{
  "norm_eps": 1e-05,
  "rope_theta": 10000.0,
  "init_std_down": 0.00447,
  "beta1": 0.93,
  "decay_shape": "sqrt",
  "final_lr_fraction": 0.0,
  "batch_tokens": [32768, 65536]
}
Each number is 500 + 50 x the weight over its row's rms, rounded and kept within 0 to 999. Layers, rows and columns count from 0. Numbers have three digits each. The size before them is the row's rms in percent of the matrix's.

# layer 3 MLP gate, 448x160, rms 0.263, rows 256-392, columns 64-95
093:574475493461407490488463539479453447501540495461525491582537490535352523545536545522483540447475
081:473577531575426450579579381449512606466507515513485618502635506509482512475632547479482588494489
105:614538496481496492495518423505487455502552483459485485449429555525509529516538459448495490579526
094:555506530513428460421548484447518463510610513538513449457509499487531511533433432392545529491609
087:454523456559477458542448602529563457487549510455557462541503415508536555484526499564467542624552
091:441477492460572458514493478523546537446566528490501512470468431468558468483403506523421541549534
101:483454578474502496477438475501461462626553449514439498509386453553584442559536499472405489499469
119:550565455526585386537537486567506498464563548511488521432579508445509484543524384531520423555492
099:497406578457479536511454515453465463471559473500476577451610558498490472481526519521493464460572
105:480476443409504466465524502536501480500452484530582555532492452557540505412516469391426500466543
098:557612497669540474525561567515554488476440556519423488482519443429483479388480485450503499562493
097:462567508503564468526414410570401473484490466539486550440482484475514479584434524443557511526503
083:484520563558499528521507525510473492529488363550495533525517484543523520542514467506459453582514
089:459548449572452532502425443573542505589500417534417601545561582557420476553562550393485499617522
095:482450500466483466455605532518572542504409529580560510502534448510528489414545539504416385484535
098:530562503518484535457588464494583451521457404498501381497558403539655528445482527431482529474467
068:515531484469565472548486549470547466520491479418497514479498420552465541414573549464536468515483
103:479404490474493568485508506514618470552441509563516502506485473521481503510498472495463489479525
115:492567482480398431533566461544613548473534427523475579461548558491573494482548520528512542561583
100:445535569480517559551457546486538496493573563506507506590531576477470487497560440400431476511646
094:479532477618464565518624549484558508423467495534555463485524480494524478525504501594527473456371
097:546494414462552420628562562534513520565621480501479575499469432484549502442478448476380527490450
095:442457441533516537536462521494475457461490490489519514486460440509522507420436459464422565583584
093:450571527523526445528379479435474513447479502425409457508520434556536451534547344479533503481502
105:500560483474514501535513531458370442478457518459493479512500568523540456496486458433471410542472
098:525441496548493504524486473457411518547496519504453484475514527537512457559530403407565548523391
098:482574468631506473500495479458496409468479475575458419519492404534562504436491551531491501458570
093:512589489502570507535484534552419565461544453441466522492484532581486474494595509423492515433478
108:485471458430605508599525559457524513544539441509517550523543463490542531505481434630480528456582
106:515554471450534538533503548556592480576555514462517492546535439547509497482524479586405445557429
109:504535515553516597531465529533582516424573503496612604545591404492570496475433486458468512522559
080:458499499416493521461509481526506480467431509565573487487508587490448496538443539425460486567478
104:515519486503590493472510451456538409494473497503444458518473513553571513482463515507432507437623
055:594524554506437405513535597533491515553510516500516577458627531578382570529457415484537460479510
103:491412438442489542432494540543526553570545520472509459544471401498511506550436489551487386544437
099:510479482543549423467591509557556557474478557473541555511513547468580535570493447430446490527450
117:480484540545387477536517487396504521432577465493493497427515482529519458486479500496455405521507
091:532366498508503492516629575451426548471499445565472394416423404539511474500504542458523428463472
107:426454528471559428482588595478442429524620494455604561542414525502534582437502458488458453479441
117:506560472556501519542561571511589519510479458448526548535448495480543540514502475475549423555466
106:442436520585546596395616432522589438548624474445549601503602461533473477519475528435497401416421
095:627535510549429547439534583589443433488444509437549589545476469530518494579485538486497463458493
101:543541468586509460465504508493546559556563485522436428539544526483550515531536435427571497479444
110:587507506556430553523498486502513499493486495472493494469641438517429484516594445439467502386523
105:553460554507398484444497537560453516434473486492553502463535455517520452549496500523507423544457
117:553490489550535459471510602420548494510473544495486511438556458490530421542493525459561478584461
102:546511476565496542493512446580444418439445486372570520584431460579521456507514444447547518546586
101:457563626491492596524505568426458425468468433546493477592514478586483498526514432506489477571450
099:492490434498516457565504590553454496559481515446543528505561473587490595524507427480514475503405
104:445443515533492567468501539501425490532527414538486581537470505495573541505473601533559471598484
101:570509620427512563504469522476494573387437514393515505498509426455527430425555469528475565485481
095:519545496526456481530513404400569392548565523581523461497462473496477484539519459486501460479479
103:505481405586474458492462534543580521584514582363461423471541454498503536579514538602476529470566
101:484440564464524560556541546405410509517566552485506558528595430566441592564479439513442462525453
106:459614544537475564468483440568535484432514534558450502483509568548583448411449427473480478472497
136:493454610441488498532496429487485474499592526514574503442441543497471483441553396474486485465388
091:504628580481581511491531474537554534529601586495433482523523466487478513563491434538416493462537
116:501506560544488563542519448472470480427404486443599452452539496507525558529548510404480582488467
094:454483584536451408471528545555531603474475506523550511467494547527454530508595454544409542529618
104:414488465549552577427526503450506613530553504542519492553541406449452491474466579477507486595597
096:422525539523449576519543537552462491484540492517604510574499499592548525512526421514512638498520
094:503441480486436504577429570531480423525500466557387598503525537559471468411473543454488456513503
092:550545449506490470453494454545533560592470606438460476509514462515596471516518513508471553577459
100:464577484435542504563496480521579465527444527517510482610578491503575487595504563519428489526402
092:522505466535534602450514502454481525463555460442498528538529491425497515515550423463442558505547
089:439463543563566555371515426570559517548497543506458494513502520500539526444549479547518423523515
106:444525560439437544519558630504584493452460519467567494553492608522546421527511386518415523486564
113:480571524521486485466516471516537521511524458468398500554615488553525636442413608413432549475487
092:483498465562477401502495497478495504524464518501496475563514569552535478504567531385436487613423
105:507506547533457437473599511570452527474459535581537432463547506496500504481519500463499599603475
104:446520499571481452610517481475523477421578492577500408416495503543564416504562536533479512502529
090:557531469593520428518474511497473539487542519479482492447506538445486432537536516507425453553540
090:419601492446443420417526429523499515480523478403487450574454565495511522519604513502512458457590
093:453529468393386562552542532449503492487546390500479540529577499542547571547428426456426570463508
080:563470462490523426558510435455527577542487574555475612591515587586492532468469484368475589452556
101:496549576475507524429529500491513503544479445492557407519616495456534436548487481547467386498570
094:456566544543507540483486510451505585585514491552473502479523557471475440444550388476470479530508
078:490512513440471444517477454585516422471395488493594476460555534462476483539560531512425536457389
103:500474497458480416454562473490478495480530557481442565505518565572649537399527591439464558517522
097:569452498512591524504471495522456441517522451518407473571481539548462503556541482507560457499397
086:467492541463553585483398543546479431419440526487496458450469386488562583479442495465547485508517
126:559536522538483430494487455482446468443441559477556468513590553548550432409585465500589597432458
120:536476517450556410479567447469508441477501453494480551592560448462514508514408437560611442483529
115:575541481572450455502415503451473477446608519477527446507536427509473536528498504494418526491473
096:549546446588473622440513417523557533489518392357496531557550472513489450476542551491502581486534
098:510572449553524535401483581465463506460535475507473379498462421566505453491572555511488506565539
093:498534474541531505517620529539448464508449425434480548435492488504548536504490460569546478503502
106:460546469528467468457498478650560512499545372424535460536445457457449535441398502517505490545549
107:518454433534547518514555459549471438553499549430517463568511464467505450468568489562540431491510
099:558497550540503517429523520504468529525507504431487463519469495491495554526522514434473566591570
093:473485556465443535419524507462601423462505531371497470432511462582389519463573506450537487532553
086:449522478400427483421628481531429522527577508581525444476444438495396468536500450543521472563486
072:551414455574552492461449536493497468548521524541564502560453531498454512407518605422515576429421
099:506490346513458578477502469528586437499459545465434498546508537521467528477540526463526455532496
114:512496573436578507466539617553468546425428439484524449534516520558543606507588510538491530509463
100:528457479439496538442545550564406389470547498490508537464422498431478484415504559461513368506429
105:578562524519590487506537456640501503465517580552520368474533469549471442438522489575511524572483
107:477577431511501465478427540532415535509569432551497489578488380523581479588442533498410512590542
104:461450495579475402609531446505697478501451552565513492486470526554472470565591484529523474583449
084:525543531565538515498540562494424471531450569434581528507572448531476424543461506541448483532516
085:479408397468488596384486534493526498499511537492426461528487421485523432485497485519587410428487
105:587580462519469427588501600533415462521455440491571486514428455499527442477457521451543607514485
100:395500516508498552423547547512406550463510499459412481536466553542433592513480431379407615479608
083:553444494512486491608530479557587444632458407525512502488483570441474484436483511498565492532522
101:567526480590488410506412482460496481568479481470494461496541528482445547534488492515535499563514
091:436444460485452603532482586508502576551495517462542546508498530552442471462548506506458526421475
138:477564565456473590410551458521452458515558544560535604552450574472537575498522498474571478548608
085:452560515458548589484497534501505483514528546483480511508463531454492491469464510478539503528439
114:589521532443543541487516581499474490636541509518569524589523482560491504483460450418502534558481
087:545468524435424454549534506478550490504480508494557556451503537527488532522466398506523486567455
100:433575525520537584567531476608637568452412513436494503453526632455487453467526477481459459523546
098:561495512471525452578405517458454420499479519498412458502572435522451547526560452530421457552605
097:496492541448532548552523438573540598584531446516574441554580488508585488502584461496485594532452
092:508508533539483476538499455437486416457525551426554538461564479635471504393429412590617520523451
106:622514463329581590530513474509506573425548468446573577544500413600486501453522492571503541470514
087:506534501492453521626532524497487499511527444524512428503491529556547475487397451439569527559466
095:521520528594496518462489409524482535480481419528536490470510459559450502535565537549483561485550
099:520500507583522399487457568536462551479486466401552510494513532550479487480549616479572478510601
088:465550480495457566492521455390514528531590466572564487606529532514505488441437558552480580564493
083:465556434528435441463518508426482495406534550542425528499438506577483465529576534489485503531521
097:428463551574546555424613457483514485489516558539479507494502443543406517554488498478553516559524
095:431504470492496580436665545446448480533517547564335465547468520488516543582525542555498437578511
092:448400428490490394503513517566497479534547415524532480558473396425396455484531515467437550529482
086:514500488400569589557529468465482523435551480521528543480514529583455518436459545478467574538404
104:470492479477475440495478590577421549538448485448479476525532490523390606489634445437483456534525
125:488524515520488636393504448494543541459642550499450550586529470504536519527530460472537463506616
109:480459504594537460436502508529502523494526522472501512467546484430566542548543517430536593591474
105:493482483533512549476501473592456559464557458546515484579532504474547542549542489400494440489500
106:619543627467546417447545526502457354549557492484580526482595513485523456478632449497463515514539
095:521508449410444587561492471576474537519569495541444538493581486521459521603509441521360463496484
100:505438509451495459494576632548419534565514475515487463454502437444465575476502494476521475561468
086:498453449480438550521496421545437470585553582511472468511549458553410530529410510444466533473542
110:584457544556559462412503514552494632603465478493485466589491551359523513498524437454358435500525
098:453570626577540512483587461420558414518489471530480454438569521591499497507429541480461496581481
101:503513509479377579498480496600393523520553552572517457498564464459502462524523473458501472486472
079:589535514504454488421519491624506608400595471459479542530529484485436464559479489433556528508517
084:408431570466549578575566581467547463636571560536536470515433529544497465475407510427471545544551
# layer 3 MLP up, 448x160, rms 0.258, rows 256-392, columns 64-95
096:443576428503509460596547487444457433398508502533461463643565496438477484491541434536521511485410
100:453485420491508526460472541566472414410483552478496527583552497531496481550488559511513452435524
102:522480546480450456488504447380538462616458516509493535459456538585538532435415567548577577551491
096:552417574429510527540508558540601490558431508465473498446525560536483587512568495549493383498527
098:582506547521449430437451484418523458481508447516583458497502472544480553391496412547457528486556
063:517573535513515519406548466502420439493446498493601408401517456508557454398535431573499566521526
097:464473457533506481474511493560570521455437516529582480419516432425502465606575455478543443519487
100:471455444538511541504575525556545457519483447528493594591555560531464484461471591551476479452527
104:489506444550530439472569552517524437459570621514483526539480526611484476487522606458540506562514
094:518549473415465482495557589523534516563408536609482571555491491469455596460505403515483552525613
111:483498453429529522462515569389448432554547370492537401543494567499479438501529506485541498440507
098:545463511423506542474509470557457441496523534474406550457444485538452515465491526579558463572513
097:453530515473493523479563520546595604501511523476340491537403521458550458413456546341462437450533
084:458467518551456513541488557429471470483480511472585509438473430491439471440537494500397518523447
106:555526422482543412402615430566525441453479478529465433483517531497545520476536530489525588485531
106:464527552434516476541491461503465478444605528493450530495504510533419454551514556497432422495520
094:515544578496491478487428332533535525503410462507579406412461477443552497449506526517540436516424
109:439411561575502547570452534414565544523582526499516487600476564478428561504492537531417537433447
115:543576437542422443460527477596599474541498519539457455523533504541507578521518498493456486561549
089:501503499527435499573424498446469496455523497481464575498537497492583536581433465441440448467574
108:540470512439434491555585525506448552417504526508466494493441529541488512452422512363436602464518
092:508593556586478510536452452526501495549496405534487480447491571490484574530538540558472496520506
093:417465512495438538464503454462495431494537515413459538415576518467476391511550416571507520533453
088:491407503581502588425441483516403575361490509434520526457492435521438430511505553610524499495518
092:528608463502428511512454470565446530530632438493408547467478508442575421471494552447473538531510
097:608572500614472553512442524543461476454517394536547517504494464519542506477526575403548516474546
095:534474513474504484490483462474412506452519530598553465559593534451441576415456536587459490445470
104:573421492503479490497481437577464532516497483553620426540505474502490461527425567436430490496434
097:448437469498607507450539572486521488522509495507494546376597442553537454520466477474571588560443
107:450515501555480590464471541489472456507555489492512466571484571472472598492469461416478482552500
105:469494396502480427519426449457469466506544476508462563528566497435473618403509421529577609506507
090:546434483480424549434474530535532430393405539537467523470499523519531446511499531562529622564495
094:494517490512525392521517428339390516545544440566440490491519584438517617587543384468525538488547
058:490555488500587479472576524548607506512509528602435483457415430491520509486544450470539523538472
101:557442442505470392587495431576516612472509507447453420496528540592407525441493480463495655627492
089:457415476493475484524495519480502445529468500495487458494532530447639497494569479469477502528534
092:549552549526573531494515430588538485427522476516463581519541450504478486479477552558526428548548
099:505509425489543562479504495519486490546472549409527468483410424539458535553576477559449464514554
111:540558507496409492515430541559540461465435410461407463622586475482486489518480487558512493433471
110:438551474537531588461555455505504441435483528478415619573490439495499435586472529569477429489486
095:481485502546582511528520515511432486536421499481460458515478515552547576504490535459629529464447
097:531449598474497445375565505483489553533524532527538496502443514515442533503561553458486414523545
103:494541504537458559577499550515530519583483515390455487425497518523526514458448413565599428379448
105:554442445468476551492510445524465532420535506520496545519533391413486462499462488528553469490528
111:499531564470530561545467481538492576497487437523478467618446512463460422531572534457415495414553
102:556484458494489515549451581519512501473495479483498474520504557520433520402498523514429442504498
095:537491471452544451530480432442558509553522463552425530529449459552570421526554553469519447521417
103:393439464424416584570470494546653545522512426594552567455497412566492431504439492482421512501501
109:446474532607556510403448481528412549518565538465469470445475361496514487644429451546463506445548
092:492532545470545522496514362527502459517520552481578577482517501589486531487543486434510404545553
092:489484451453528497362498431534535486470483551430470577444553456518545452527518537507457583491474
098:521461552504465595479555443484513470416542482557528547558423551499454440673453444501519487491485
099:600524534480492469443626522575526545413510475493566507579534530485464397369531449396544501558532
102:523459573470391525493449544615487544514508461517486551526416564479545439527515529442541547545495
109:402577464515418590588494533576507516508470446472569480594549484448527523540499488545455524551440
146:493485633437548524466436480559592468502414462497577418453537447523491436489510477506528426410443
105:405549470525590497482464472385472594470658474473531482536559397495529473459518512525451489505431
104:473523488548388535564498486497560506509586473533432504499507543559527446489435473499502465484557
108:462514480454598537567444521490500504388463565429510472540521643494527535448474572466457415527435
095:508505583562537536525500489522518509500526496573517521500459517489495471424441519427507425547482
088:570508455469453574501583498512499423479439491475422472555549614423542518410529435535567404523419
094:540545497531480421515467493527433508431518609444470468472498555550553629486465524486346446523443
091:513396581387466579458450433493592553409511359498434523446589518522581445568558548544544491432581
094:622485438542505419533463544525448541471479487430545501509506556597439453493526578570541481559443
100:562491503465505495576527445526444430511513540517499548525363501509534466484473437478492498485594
092:380515459448479491533486548401416543536570514551567571545510453589427537509495478488469515504559
103:490540392443441523515446513524546404483398592508506500453428401454605460531501546565599464459506
114:434402525443473517461528515384539501479545507619439511431534527497540395508524405518479496471572
110:536561478499424451474473308502552552601547531473519561473528522522534506434531468495565511572492
097:433583461521525464501454461540608459532468616562388517515456519504470408477561521433565582401507
119:552550523519460566471424557548502491548465446431540534525537588582503477548448542515586445520529
090:465559511590507522445430515519482536486433611579517513440462455581442541494554451524556516457568
089:438543541614478496478434416388520503415486544511501447515617582482450453560467508471556462541429
100:404574554587516458492540488503489491484490478566514488517532361543572522425453504526372450557401
098:473415649432562512464445509508553609481520535409418602449501520504483485468426532478512447524524
108:492556538495511453485490536512521436510478421566498512557448501524440516493412499418510498414503
108:512491433524455448497488508464612487484459531493617443446493417486544597436498512486529475476556
080:468521486439416520448524494518488457523495547477470515512535475369473444465458507494550567422490
116:516519508534443526424455455507543482469544514413387562502452513535642558442457502540489482423477
092:499475449434528436567497527518500482486496519499499514504507519514475508474507459506541505623434
089:428509514518448541507490509570386438444457597488519649527543556490513491518480556545514606544461
110:504483557516577493512504464499513476531518483456535513543597525454427453545511457514501505505457
115:459463537429503524581413511484426501493475384456533500494546564494534447428564461486520606421560
101:525588554513524470541415497440447544463535456553478414563497514451465553523416479471552559415456
099:486534513575460527559466566588561504563455457584508564501669566584516615512488467505485494359521
105:406463523548413525527495479454431606497507469506499569502596536566486557404554471488465458523541
097:502442399479571518445556434480485491547397595502537538418489533575455461430444522512482477523523
113:538454579464471583531512513534521515430448598487484449563513581633466359541554453443503440412457
101:527586416484540482539523447516454486477493441526479414493506520456568483476582566475420460547510
107:540473450464500450579414429405497432522450486544492497532550459531514453579542472566564470378471
112:461493532471451561497460396433483523434468526548570499483515460535492458451529573547428554469531
116:496424510551494537496525508494497381477515547502573511510487478470455533476513475521457506395524
091:481589433453508476424509498575512458468470595454522470507538606460593471472510481561441480456533
116:455483496434492511572550562466490506420471516528517470507477494464477512495466502512472491457503
100:523519596537546528607530493516521482407493495556488456476438495643518475498517540483509464477486
093:473499451439500552493469488519558462466498499435474574612499400538506439466591449456572484411497
096:526512457559583544561445401444495522481547512467539513492516572437455390559418530496427459438491
090:507576543484505573456472507451465499458501518548416454511489497580503509445604437579451523466491
094:440479540518433534529539568452530460445464469551507484593520408343523518555462389480516451473419
108:449449484461566583481507431460551570457549545533443548514572559499508526479518417487514493506457
087:529444532484339532453471506483513530456543528453511404497545464538544445527473507517489527492573
091:517469450493466528506430494529583410496492435545471429472506465506506461438470548541594630462586
109:461629463503467487525592469559531494411566470534508503549473619483517465568482492531458484475568
089:555499531542507444524591570489489511497534492523570561561433544505409565431424564494444526470459
104:444540536381522482481625480523506474440466431466569470460452537464522479480470507561489395546432
102:559519406480538563477497365479467517554565526499443554534496560507485483498548648475504454507492
126:408498522500495640507520492493541559538503574480489580473469488509486528471559564512537519470531
090:468459505547536555496471519515478514502587484515590469422475446517449540445480578500551484526422
114:516449491519528491508589516604398490494530497567425441451399563470522509491496564551473441499481
093:523399492536523565446461509475498555478480435402444458467414459448542530535490502434473481528516
090:454511432474512452404421522467561376522533431522577548499432425534517455507500500448479443468557
087:471543496422480493525472528400403517457414474400524531563545505487475488568546497528518458479539
104:472524516533414530474542531552500627540531478468581398504487600476502542408465565488469509463556
101:556499475566489332518490484532420496483537497440528540481454540549484485420565518535488505495441
108:478474555485549496483485550450495431480514424543517548476465530507482548514545433457428442470468
089:429501446450502491518572469532522417421511507495542460406515471451363473498458488419460484539474
089:466571539539384462486412523490523485521508490456567513499479486413522550433591481487486589430539
098:535522612547536525519564558557444477457490565532485483485454550587407481396562484439528487544523
082:457527492532468496421491576495456482488451543501403528413471500505485476601580490550514430568563
100:551495526437589562499574591585512468515402445535465517544458541492540436527551559570533511538477
093:499462479496507501511507460582508438537428515411531449515413593617506498419474444538451527441502
107:501436464479487556503505447493444503480517443503423412672439523534430509470502485516515509524621
101:516555448531512535405580553488536390433532557514549492559460409407542460552516552508486475468455
085:442617499568528400535531541529476548505510472565505461538508456389523561467470461528413556571409
100:525443524519441471525465490506425421520379484488576558518509558501518476564513509469514406609521
103:505490448544451569413505579458414504494492552474513525430649543417546498539554435481515562470544
104:511489536465392511468395455500487436542538485536423476569420534517485511506497450455474472455577
105:469420437513549543487526461477558529465560533518431572526558497463517472543506454455424503494464
095:494518517523407491542443504398469453474452453458371522404497556536521497418543427524530541532518
102:577445490581489482564526570532431447548507582482512420562480429485546476544440580429552459456529
106:538535531630471382486499564517550473545441477482497441481441472422531573449510456562477508511515
073:541612522464571456478567447510551478526461427390575493512542472453528508416531615505595545512469
116:586529550508489477415477454471528442474522547466528514479553429466453416503447493469618480480550
103:494473428453396486491452490472459591520372504470423503448498553502489507492490411538430554505656
096:542491487505522450457546434430544443498414536529481494459560559490489521398471482457570466434499
087:479509594567474453461581530524539568470493562507454513549481535445549576470515455530564545404497
107:549435498549528593460518504531487575550491470444499452422582605491458449461544505424575563492569
# layer 3 MLP down (transposed), 448x160, rms 0.0625, rows 256-392, columns 64-95
092:543464473472531601492504507488504506447511471431441433466465578525647492506388502518548407527417
096:561505520528534495494435422441462533543520501502433378475542528434481491494457475455502490535502
094:535506517442429386521482540515394499529539487572468543499505565534456518512532410551495559544382
086:451584334472533508483521337546466495407564516586499489426488538509484489468501503445473476480442
103:401449487604542482510558532491512438576427445606560464504478427554428503524579558495360507463492
109:513502497448556585493488493508596473482497526461390577531503460514542418484448407505505508586446
097:552539408513497428483497502425517602506445422435608526448511564486497478500536431524540472509503
101:528521478473538504467464491500505547544519416520559460533504546504501489530408417553584451473523
102:539604502463515543553522474436486482506485479405417518494462600510480467532480529485544378438471
103:484517474490507443563410518433568472391558472563373488467584593455490544477493569513442511504503
101:510527576520537496493549512529543497437469516467493532549428537574460545561466453476479518517423
084:504563434491505490392526573495493527576562526573480510472495527481523478444480427508510551522440
094:605486556500516502486435487479466514511458510504571457372536537533507459556542533607546501475568
090:509435598509433525514571533453545578480498513497575459501489532493513554523488381587487521504534
093:462455567494472432583400488496514486511483510541436451501481493476500447543495502370534543463407
100:529429530491449491492463552470462480519542568521523531530458574463559485475472611437487479492497
090:492460507516497560490565580474440493517560545458406658592543500553478454537505460518516432559490
093:477427475544522516592372515492532599496418534485413541529470434515538474564587551425518397470449
115:427518494582516512538446416482494507463481523569531585481430436562514333571565527534466546486545
096:466529448512563540460457602585594539489532546439559498589534609515484478470491520406492566517595
093:510425539563536507498526503430433484561487480468598454428500453434565549545474445509547412525496
104:424580580607619464515508494470504438446491442461489480396488466448508583504503398451517468592495
091:426517520550547457512489467388513605431478511562543603508405548528427505471473549486527520422492
084:468490544487558517566614499567515456580527518573574446490454608522506479534494524559484470444448
105:663509434577520487472609416520467548469495569492499558520557555466526524475539537549511579545529
098:575511568519479500505434543551473550530455562525476552526522490500527446507470553491510488498567
106:492483563542463478573441524510535464536539454504496473485486499452521492460491395457443512514487
109:528502543505589616507592436483512487427637525447601560545552485500522412501515519478572403535528
106:602515439458445570496496412535459527478481514505439522409462432452454511410499550426471499534474
101:502473493523513532484446505470533603457517561501465472428498503496507551497412512523514540520534
107:427452521466537494469517380517483524548547597410441444446511553612441453456550486495518549473483
080:572422521578428530502465470493513519585496527477436525412439400539479515496591573453481503491460
098:494478572442623436441470496474425515471531518537546518559461516454528486499502470496521519477410
067:456505545518508570513506413512467519431511524499574456552463473464593481548532605479528513485546
089:480534434496586400449513507475500448498493455541566494468505471405492509514430538521582453480535
098:540560453469481534457428449446485461502497455557559547485482496486392573418430602501476477376451
102:519435616446506507516560476535555509507488449504459462488449475503526483531462497499528542498444
104:470487448420516461523570432414540482536482530551478448513573570588492474406471496441537509515478
112:497492501452482567454521449461462598516496575612486535502470428538550474572509470452492487533480
107:508574520503453590495447488582500593487543356454487457531517464476462548549665553602474477481593
098:426484498469520466518485535558414582506341518469467444596502518519544491561502489594505506579432
086:478564454464523511520482495567496441492510591461498478430602502489480480481465477412412483524496
101:498459493468475530488479521554580486520460472513492485429492467471452489424534490549457561492542
117:474463601496436506484438597554525386490496434529494521459495576491531543446450518451433500474469
114:554518463554499497539490412507551483543562452394514489424545464538519552550481447475492593611444
121:424435528440541559456546470485445519540496550543585544385490507477505491602470432505562552532480
095:428444579532439537480462513546492562550541527476488520578470491523501456525495449517423491443537
093:594507508553455533447560406496528602509479519484423456603633554525523468501481519610472437587547
093:549472445550472527455482473415474423509479522521625368527564519392487532423442574475516531495551
105:491523503475404521538596433465511492499473600535468394464528463558475384493506537556395445500485
092:601491448545505506541471466560522493531536437451449519524467542546560574498457516603496489532433
085:460612560433511523541489480479499428522498484514427560482462529524383501520562500421497505513475
093:497525416575495591543405451503475493517472518501465474438413578496543598574502573492540444470555
111:519463470579448469519547408455442450610533522444574523501578488469429589526517507515509468499536
118:496458507469584496518563538459459510488500570447465571494453531478509497594501421453514555494412
115:507569496536542542497604575438476492456465454440487551551521482592541477551479508512421565575575
096:504467521426445416534483516599565403460428479548483471444485556476470556508430495498579472522529
122:607485499508608462460417579625506440497534516544486472546485515555544434432494419453504401590443
107:470476530527451411556370543538524556502508381526384510431508554516352494465555491553475500544480
093:447438440461489486527494456555500514467539410500466617501507535434478440464560524570446575535467
099:492492533506450455493394493377563563529509460556599477488481460422523454510513575504532427478552
098:422517356423593404405502529452549529527504503484517484557429567563413519495465479455499510536512
092:432518544572478525534507441531458532456587495603524435531484558521567448409549492465476535496548
089:510485497425504510470561481483522472511499501492482580422514453366580419523444507529475562496461
096:461504541527532450515496492440564523556503554436445509507474402426484407551476558417532492433359
087:590508492452522528543489630495550467443422394480485507507448460500507525492477501519559436494419
106:478481536667438511396526510482504489458550548513588521518503421555472538644575485474453430550527
104:495562505521530505492449463483620512570560544503550562558494432454492472480502470528488564501579
108:427450550663474562539386543509481506428561435558510449462535474455448415510556496481494547535482
093:543485488475523558495477547451495487450394452552508492471468528558492528439612462508457470423527
109:484528498538517543480588453475468502454490463493442521577516542604481518507540539524447434504587
096:558600440472477451476372586516531580447622483403432444485569515403419550554540503475464451473517
080:508538460395563486474583500561494503604528442413437472466513535484532496466457453565459542568480
095:493534418355506465566440515533554473470513543553445532484454587569483533494540440517589507653561
083:504563488494532513450478396512547472440510478530524520473511459466495537449553514430523534524565
098:550411390491537493510552520464568567484423492512453486521462526487466449421471466518542429521409
111:575511544465545484500586609475512413566493422423464508506378497511521449603469398530429533538512
083:462540542529492514495478493551484493451528389505486494494510570477528472410530475447558474516545
110:496530504444511526530596478432450429533585484557562473520481511470438457530514592544517528520541
111:505401416518538453523424507491488552552584445449453480545460453462484546536558479503437488397445
087:426564465524500544525406476537534538581499472534550482445527401499548492496556429460480515492459
102:466506417507553503499543568486487381607546550454466499545452403487539560424594466477514512499478
115:556518514518497488492544576452531533498505534496489452467520540500456469423339486525560486586475
101:483497494594507420551415509523392508533477475548574464499578536494454479480470410512517481568440
106:505404557541553470485450473451527557538522483396565465484536488447472393530529499522473484512609
107:540505492570503454570462432549535505561526479544521513541427506445522520496535498518439526484526
089:486508468446417484497384515529471434550518554623467464600535461442478588421516537470486557527483
104:451510448474554458477542436498502493516519417503474420497568521398559464447533491524551553520538
096:564476555526524462538358512504485483415456542538491567517423514572456455441581537462534493555489
099:477562424486470565537541566519541483420436535466504546456497631461488488364407444534577496470510
100:529493512565588466477526638502471519525430460412456494559438505548475509496502448509466467542524
103:560456539482460460497420459470431537529500512511508505493492450505570494559485499528571533490489
085:439574468513487473497537530515532479531505527457517387415571535518504445548408413543488403493520
101:496538551514507474450588529499464509613520478470550585524487543645454478504468416498543484577398
106:533443463537407513511507566515598506451455457493526520537540494492580547517515402527516473453536
093:570541500581492413502474531422415522465508535478584502477484564616532525599496497557464544489504
103:456621573538554531453494520528441481586483538545439434397538480450490506423575475493555496558445
096:493528473564487486480490428547599516542527477508402543593408430506414465556632536543495437379407
097:573443544532440498490433553421469435508474492509558432481478467461527595522463604446478514452394
103:555495540593519452492474447581568521467533484577549461595466505546523432502525508580446505362563
086:514488510517545472555298593435478478410533534542489536491574486445451504439544521521464469523496
096:467534533525402560526527482423472476421521484552462460484529566461406465505490480556545472487573
095:594433528531541403508432454469553478539451524520518507480532417544545566405484516556540464464531
092:522520494456439545481454525549543459438550532554493447548637492502452521462471523475566496434407
096:457488421455551553443359525501466541463594499483555447414613476476450514466426502511529472476463
100:435482595546458483533534523616526465462508522471468486475504459521527520513526393486480521462487
130:551525501588461531579489528532613518477537482547457500543460568514507528534503577468506512484561
088:422536561472485541476564429604528465487491493536546517477553513461538493473558453432435542572484
117:488524493552595442492447546417516435431503505433464538463530546534452602504434484490491513442471
088:466447557542544466524523492480484460564501435467522542555336456579520554513624470492417584451511
099:510482556532564483491564395529542426533605462621567495436449470447570531479499459490429549409533
102:481527493509432491456465520415620479420489452432490429490540582479501449450526489409427547479596
105:537566526533541458462501425465553502441499475505461471551467496425536451523543451463596476575439
090:527432615519465514593481453421490506499482529575501581520413481407493424458579546462565489483482
090:425560436411469475452569481521563506471544528548514476502568537554524589384455521562571491452470
084:550480512489591440512415478469491466500514553475534564520479515490487452588547392510475515522543
096:545469452535544465517563516542411508466422460478463561518517556580481508468545516504388521547488
092:513516597542537445441448513575572526547535495515443518554471550542490476530569445441493553519456
084:489491611541514560498555565553393501522507537510516468417534442505611503513479499449466493457491
092:497575427517399453489551374490602557458456506475525438554513576536458570436416473448467498484515
092:591483485584478471503544459443536603427405518532458635518552505495504446579509516490550554595408
096:509502582416451482522410516519480457560557508450573567519533530516604529580474539525502387463405
093:484510479488511541540472585408512557513477498456528525484488547447501497522498445527509407486491
085:507542535442540578469453548582507459410538568466408533477565483527495444451465466565472499543505
103:546454567549539463561489564557493476463501540542563524503546466539462484560523476446513562460491
108:432515599545495540521520481564533501487508493538418572599522418550458581493594562441507465479604
096:452596383442487497462572493574540525547532435521509434448541479495485567492453382483503522508549
100:479555483471465435514450458479429513531548416520457536492412533523515593412472566551524462469576
096:576461464459495457484514562557533376554539564504497603509508461532502520426570531528459419470399
110:521462596467494458478479432476513564386400537556553495517449454498561411486522486446482557482608
099:545547519524540453610419485491503497530478515528462526532591501588486534568498551446543470564454
092:433487607590500475524543531448521493478511454505609557502485533477583438498559519508501535592447
119:447491490506569547477504519485478469520447473502538431493460498540462551477540578526495440588402
100:471411521470537489472513507416450380435578482412525543519494431494486491430557529614451480504456
099:385415412489532492510469581491418479506435428602521434458440484420537512506501538439497439474426
082:509396539549546630554375568462510530574582458538509502550451564478517491549507517426505473526536
095:503520523522479419492507467414490521470488493514589472581511448438516538607535487534509489435470